From a checkpoint of a small transformer trained on Wikipedia.
Size: 13 layers, 4 heads of 64 (1 for keys and values), vocabulary 2048, 8.94M parameters.
Architecture: RMSNorm before each block, rotary positions, no biases in attention or MLP, untied embeddings.
Training: a variant of SOAP for these matrices, 213M tokens, 6062 steps.
Each number is 128 + 32 x the weight over its row's rms, rounded and kept within 0 to 255. Layers, rows and columns count from 0. Numbers have three digits each. The size before them is the row's rms in percent of the matrix's.

# layer 5 MLP up, 576x256, rms 0.23, rows 141-174, columns 192-255
095:092136121086139097102177100123121121102138128118075164144105175099153090144122089093096159171087131133205032099137099115141121155082126143084121051127083085161137156182114146067129173126137157
098:170144123170076155100132093067141110073093087116116114154081123197142116141120154046111125164126107120121089145150115137083114102138074141128089149092135115132149097162169121124188062115159113
102:177106105154135126134119144102118098117048140119105084100161119092106130126133145129087152112175132170124107133140113124135160072139184199088123149109131093088102158112138152069113159149134127
092:141124132092143105103175071084127131158151159141188128068151090124130169141095134135114119129167123138151130150119099110195121135063139152178092073175161130156192083125093099150179090087174113
101:166077138137129157078131126140174179124078099129169168085173137156193142142167137175119115059157186113143082151165194084147128133117139092117088137120099091147122119144123172171077134107119098
094:161120057076111116147111156171126170131095196139149087129086098125187140102134034223138137103114150185111105134139095099155079149185161149143117148162121110158177074143119151119156101134092115
089:152124109106190132186105134170093168111136193107073136130112129182142124173175130150100136117149128098185128090114056099155084088109100159078172135167091078142099088191134162092088144153100132
101:132183107062148154073102110135157142059076134140148100151180101104187118117099100193140136145099156137118164152123142156079162150120131149114092125161098145118206084113089119181153109145103075
101:074143098105145143136142075070060116185130106175133075144145116134119180121168168176094107184076144124147146137160122161108173154123146107173161143101115117157087128185148134103188121063202209
103:097130108119095159100163125117147153142106134110116187084102151148156109169101154085133096217138045142187149115155129111112166164119171157156225074149126139085092181083127104144172100150104126
096:159102127141163156124091164129203131172174097135164117128092102122124189127173165155130146147130151039065138107124133134143064111097135121109117141125170061179162196087098100144100118104119161
107:130081187171109168138131140118136153131097098155144134180129140134135062109104150131123133098112076097157150133118117143122115163143124105094138090129084086170121130141084203154141069117112121
117:141103117105154173133147151054099031141140156066109103179103148121070156133111110152129112165111151129129107106128084151164155133181126131151147143101123121124084158109126162138125078154167133
106:147111123103111102098111103123112129105110126146143105163148123126121070138125132125088091191091137197112084155156164106184091170126096062113126114088149114176145127080044092128117172141097146
094:108109141111168096166165145131153108116145133093132131122099107131135140207103120119109129126163125160127113093085140097133065081170163121106123134118105148094125148132080107131150144158134190
103:064152121141134081142176092069129091172116055131063068172103129112111132177099120174093125106131194170145118215109123073106098155132151132142169166163165080134105144119100178166107157114200114
098:160109137098154142177127122161155074082143150106135098059120059060099147099130098171185120213138121164196070115132117153123116103137152154128127048125141121148175170149077165146161080116120150
097:146146133071138167086102111142162138170125072152124209094107156159148105073133107148093116107153037086100111118119054144095100144066146104066088104135128085107106143152130168160134107155091106
102:102121193107091154157168150111146135135162139132130146120126163115160135129088150118159141093153150130118130060129145162107147118106168183110076191146126112093115101138091133133048113157071120
095:129128138144211200081062184111131160116115135141114109151183134086099133141124092097119125151119160161125183144089116177134116122129115178101102104158094088106139093121154171156143175116145103
105:151148105196221124118213075142137150118108135056135128172139191127128119125144115069189123067097094098099140160105125143141110193136093162130163165160104088137094145118141080094153122084166135
098:085170177144142173090136177121150152146079086155112105110144142084119085161215047131082107125161157118131139092146097143173095087165126162116113142144136157125118108179112072141132145074158117
098:130103118156106123150155138146151135135150119108071148121114119171102048151104097154125095125145135180137095113109191110145164132111123110057107086095181166105080125056147156108120115156110097
104:117074191101118159134150114133131185067151166105184174072149057070110163164139116142186127124149166134129131186056084173131133147066146126148134120116146122155155178131133130140181108127129150
104:081139134150093156125113145128134126162091106193159102137112090129107104145138118164126114163155186187094120103138117184146122140158063116105101129137144159141132104130109080170058112143165128
095:091130160133173126130112048114136180110103101119147150165049162077042122150127134117107108122115118127169146141083150176173102141095109219126151092163121139147224165144101125187071093131120167
095:141116150127143145099108149122144095079132123140142130133126165170086123122124108166098067099121217079120112124133158043176128166113083119187103113068131080077126099114143140160111084103119031
099:134113181131170195158109184164141135104177146172113148179190088120129117152116072087105113078115124097136106116212151133171165164153082103118177153134135101154125135140118156078094105158076129
095:135073206124169109111136130101152156134142116139120122113119092095189145130127110178161140125187092094149109167142130176162147177170106125105117092078126111130071072072172078122108149119109130
096:131186052115119166089169142119155095109112089145129153125134108123120054097107138096106142158097143163158145164113163171180134104124182112209087156121161118102124138080136091141227147072117112
105:122100120167153126202136060163102122123154117107089115147125151148184148121064136165154115120097159123114138113113113149151095187168131128148088162090156147104122151153117149091137127125094105
104:134107149083141113106137183138149112156110093178106084134116138121125082119158085166160059113101109102138120111053120112103161149174152108062106111066089137134085111179122110085073213115116099
108:114157165127176109170110104091127177102162082165092117203112149087167130114098148128176163136134139136171121098078164132114071150149117072186137160177097102121108082138167141138117141120144090
099:162106127121075053078101149127135142164190153095094117119095133151104147218151111158123128153165167164123167127130115119105137095132121182112129113123069180130088129134166143125117118114115115
# layer 5 MLP down (transposed), 576x256, rms 0.217, rows 141-173, columns 192-255
099:107147152158162180150175141142177158084053148128116109115095154128122066130109130107078157159140106181120114103144100155128155152088176115085136158195070147128121127135158130113082108125177101
102:111169106115099123094109106152141127131206141148132162134144116121137100050102182110120123138140100108121152134145100150113108108142156165149070111101144196169082160148155109131126127141087157
103:075161085150146121153147212052186151182164156111148137072110088117113106119141114093121123115089136145121075127091117081075160076114130133121134086183107112139116149128096129085102119121194126
094:064153139141141113153094134122141078085175150084094111105128137093116161133098115151106127194112125195140143130187182171120167146106097139130106077187158093150161127092102129183154096114121131
097:107125166157071168172152125106125154129083134171163172156076119084092116158171146068186157173093095081085062157113064085172072100094182122132162147129075060115123142147201106124153117136153137
096:151152080140175107142101123099082110100172105076109112156131099112109122102171117126065119121145136096098159177105174167129161131188186117124143110095121087128101143079100104133153136134086148
096:177155115140161130160158125101073113097148141148161140135102112109152085112137148107135168183136167123147113155121073157126089168145117135117083118163106100126130110186089125125115116098129142
103:159105166072147107109145111165093080156127132079131154065116134133126122089151153115089087132066115156145159106143109102132162149066120126149146138138059138100137094115168061185109096109108110
104:111145114134148209133119117142127148142171156152086151086022177184076095119156125160141112093073117178137175094122125049124105156183162110136133158197074158083142137102155136165133098125139129
098:116156121113141152140151184103115102175112157141151149143105106111164106107100116154157101119132122154138094145103107110141173092078078163162174166158128114121119119108071111145126150157093059
095:106136112108115140126131136111192117099121128135140134099144094177096116132076164168156107103109171087092111090107078096093159094118129118142081130150153137174157133110177128166138161123173107
102:121158186122133135171141116187125149074121127169177090172149127163086149098165138176094093105117174165149101118131118119099135112138136122145090125125183154097133104200160128141169115118110113
104:170122156124105147170101174135144123143150146117160111120095103071099071102129139150193180179122125091112139111131113193116137112118125143168086132140168140160121148141168150153164145128114100
102:115157165094102100091149120125170127097107117137155212158139115117153100118131090153073058101102156155105147156128063108124141146066142156160177099145191090098243104170168126126145117089119112
100:088093124127136135153135142146192066146170105122107113186078121176117162121090092136160158128089110124180120122119139144157122100134124115132136094036119143098073159188154165109098094112102080
103:110116168097133111085148127070166141134063144142139115176076128126178065049148154114093114140133127092145101119143121112169149122135089135103104157174180119198187150128166119163066088122129129
100:103076200110092097175075122145106068167051033154150140078109111134108123170176106127145139139073136078075073100111145088125175114121152095112151117129044152117086057138150098093083069136102174
100:207105119182103129152140127119084142105077151104162191124109113159115130123117163147071181109112123090177128176130170110074185153109138090156059135137125113125180132128139104094127106153120112
104:120118099135063162149076125164200099121200110073077138117181107139138161081152141116127151114136128163152157122169081106138118101205127119100155075118127214105152154162112085125119119139163094
097:122079137040069116125074163120107130149158084106173130107099122135144179157114176118139168115182069165144134124147085102130066133138105219143088146139100142151065188160126139106185144076139161
102:188174115097092088158084116124106070169133116124109166146114149162175145170141045115153108147094143101122155076137115162191108131090166131134173156147133183139110105146136118079184115166160134
101:137103118136102109075154172118132171167121136138113122035160126156168118165122166138085073070065181152111143162216091126159119111138125151137157092106159135149186168120141110144107140134143096
099:154063130091116122158117103093173119092155129175135110112123179140112103139104077122121072145156158213107154096131125169097135166108085166114120176172134168110132115140099143133155159154134096
100:162013153132158075113090138139077122113123050195171064102090110166126079091074161131123116148148091169146126141178193134121098139135161110133110118147177185170172076091107111146105103072142094
101:088173131118111096153110169100112043073148079125076139148165159169103179166113156101073071120094169135142107125112103129153107130082120075124148133129142092142102172141134096122125169125115102
098:135097166221101165171126126160109145127106117104098065114095168086166110122091093176119126159129141148119125130177119103100141140160129105029129114159128151143135131100145147128112119163096071
102:147143144147169111157101122189155160144141109135097129094123189097072196163104203081123139139132117135108144116124139159145155071125067093183156172190138139120156129131132170176104150108113112
094:125096106137151133102129085123137143080167144116113145166131123113098137120103163153056141146154095060157118208164102111172145164170144108183110129083089130164101108196099103081119171115202105
097:111114134045092124127136147083163082183137110093082142091162117098119175134078196160137140157168130081159083137080163102147135122130127129104117137106177114161115160146156118170106122076142136
097:119117153132151114120072168147127147121155146121106141102215113103116101157100094176159208141179143179140131129111135173076112178122150128151127146123141188072156127122126122124127113195163101
099:162157116127148148149144094162142078145122148178102148154182107189157129107120166195124122146138174115152158181122139133197101137183157167151094122133105152093141121139139142119124145151115132
103:171177114082163147126145147100083129151136095166140149121092107169140130167173161098079111095109102069181145136139110131193096157219134126132082195124114080155113193105128172119160110100145124
105:115157104138142135155173044094120078164122101142183086163154191076142073131167139091116128148159123074130159086067100090099112165172104114086178124097106154148084088131099117075131136118129144
# layer 5 MLP gate, 576x256, rms 0.229, rows 142-174, columns 192-255
099:086110141100114183099162157149134133137122147105150165101052093114078110106031075158118097146125161075201106127094147144115157152187149126104127123102099145161102146125080139121094100089112125
098:105134124155111126124110137130133186126128173166136113115210104123097132156204160111168125050110092105169182189170143073103118140115132156120112135123062093158087117142169181120080135092130125
092:138144129133108113148085083126042107135154111185086131073158081131125135116097132142135177087178121214112122163104113148192167066087178112119124103092099142119069120116179127168232130102138099
092:096206062100144101127136124144114066170110170077114131132149086067179119142171141084102151162136115150126139122120086176092096128154100155092169112104141141107153191188091148122170073145177112
091:174150140141121163153104104167152105162089081112097163093126128193143146141151104128118089121119130126099176042114082146103128140067112101121142109114100139130142111172092136139078164067142137
089:133105129163160130172095161210108145056128172116099149091085137138116150141148130119103183096154138141131159100119119120106096147083149119154175131172143089088126103157157123095110168122130138
099:143125164099135254122102079184118204169092116139176121077193141167158116113107069127126097154100196192150083156130108142150131147114139124144122180184150127111107137122097099095176153109138074
105:133134130138155129076161150197173136159160125186147106101128118142195158111125169115103118170185114085132162081166090122159192087134165123129106152108104161063119144154164165084124144137132131
101:105186123139171081142148155137176081165132136114148116073206123112068105148169127105153199087111145137095121123144104072175163162150123113099103092075110150147128151116188100148138099100135109
095:146097102153143184075092134172144088151095138074113155035174103091151131136163152093213121119090137207108170125135076135134115098097089124147111091193128079095105067145138114119125132165157033
106:106086147186122150122076179123089101122094111130164137134142112111159143122174189121152164134138116178130121123106149139121099140092097100177128161105136124118205152130122179189143145128096108
111:090112146149108197042186091130121126137096108153119097171146152134077094139064095091107135115166143084178157181084178089104136098094088112184192114138097143034104131101175107154075126118115105
106:087113137112097149110155124166066085181118076098149151124163131143138118094162136100119139158109196136103082212127137181189139153153147097084124129160167133093159102128081137164151142199138104
104:181135126133164105103130158123065148140142175161161070102164100168177158137079161160134146142074127123135109177081139097154154098139196140125106150177073145122150088096143147146171090145197077
101:141173155116136143147156147170130120147150104201070075122099138067092102120101187156093171151140095173137158112129093079130174133156192092136151171105172098050096090095100175108103173175183140
097:183179155228165090111077085124087130199168094212088160125143141147185199196134090127085148140133095111112092164101101116082181153112115129118100160089160091123073102149151082109117127109126158
095:118161123117114148158202125090129113182182095127127159077137131113100090178185089112130096100118044175149143087081180126103106118120054063133135074099064118107111086082138179075116124127147173
107:091100200118165162121149151112108176092071105152145130128150143097165150141089106165107132112110212115144103124179149144125109096115133122149097112162183130031130086111148101134144089142086155
099:140171143111137170178135098079168136145084117135121163140159107133123147150204089108151193134136178195086171068154124104198140121097153089084106146143094120109116085087140106103126125081100095
099:113150144084100134144096212149123124127137101122146124149104131100126172093158098146064141117162115117172100143152154139137119114095142148107124057143125123143158095082184097117116135120023184
101:120189156150118103128062123155131087155150084082152170169114124157107194141106089132146142112113176109105157174095148122125123104117193144154112067093195107119069101130105109107157073129202136
101:156069070121145183086129153175063135100090149053133189163132099174160152092090111103134155133162104126151114137136170202145092127116136094139150125194167195120098066107129115116177170133150114
096:119101134164109072077117113145142112093134156082095147155129152059131173152129106169129138175128088176154107160101177101084080120105092084130106132132135098070150090137084138149143103115132085
102:075096117133158163095148114111130198132167162098134125100090130099080148103117100068104117157096133079157134110069142107168128081151125097164131137130124097136133119104081135121090134124076135
101:125164126140041085146103132070090150114166088166136031106147106085132143174132127182158141091167126141140091153165143136147168135113090096091140134145158114139080084137091102144087118099094142
091:098116109157109143133148105051119116178127118112157134128142129098184122127163145105120149138099143213103116106101139111026145107111168149105135128132134172159124094139162131120092113188171174
097:084166141143092174145134139134106092138084134119172127148088106114076145129143128093131142128098145123116168144208070132155138115096113181150097113133157133105099118152066116108148101116129114
099:103147130128124141127170148180176156087173089109096132065172100105094124097141103147158171129102127081095109137088088129188115158107132098068108100107102132081104119161094111138128167089133114
090:103148107115161134139126119130147089131159054133048145089133184173079096101083100140117125126153148143148087128125154069164093138105099074140136081105103097139107133158082157144135124137121132
105:159074117090164076170188108111111124141177079100160140104106137116146108146122101139102039112160140132133140109093140142112115103132089074207123030167108068110153100131096225091123174118096158
099:118128091125137063131128097128124101129090098117139085131092138149146091139130154136121093155114124091132119052143187170070187159061099146095143108162134110095153086110144113221077158136116084
102:099127142108149153146075091065168181132109080117100209158121101078090091180104151129174062171153124133131159142108116124145094138132119095146101110095086111123131089105165066107141131156099095
104:088144067153104145151155105121117154162094068062156166149072132136086102146151174144125121141111084209097142166158119112150106097192131111159152088081065109116116187141156117120086109089071152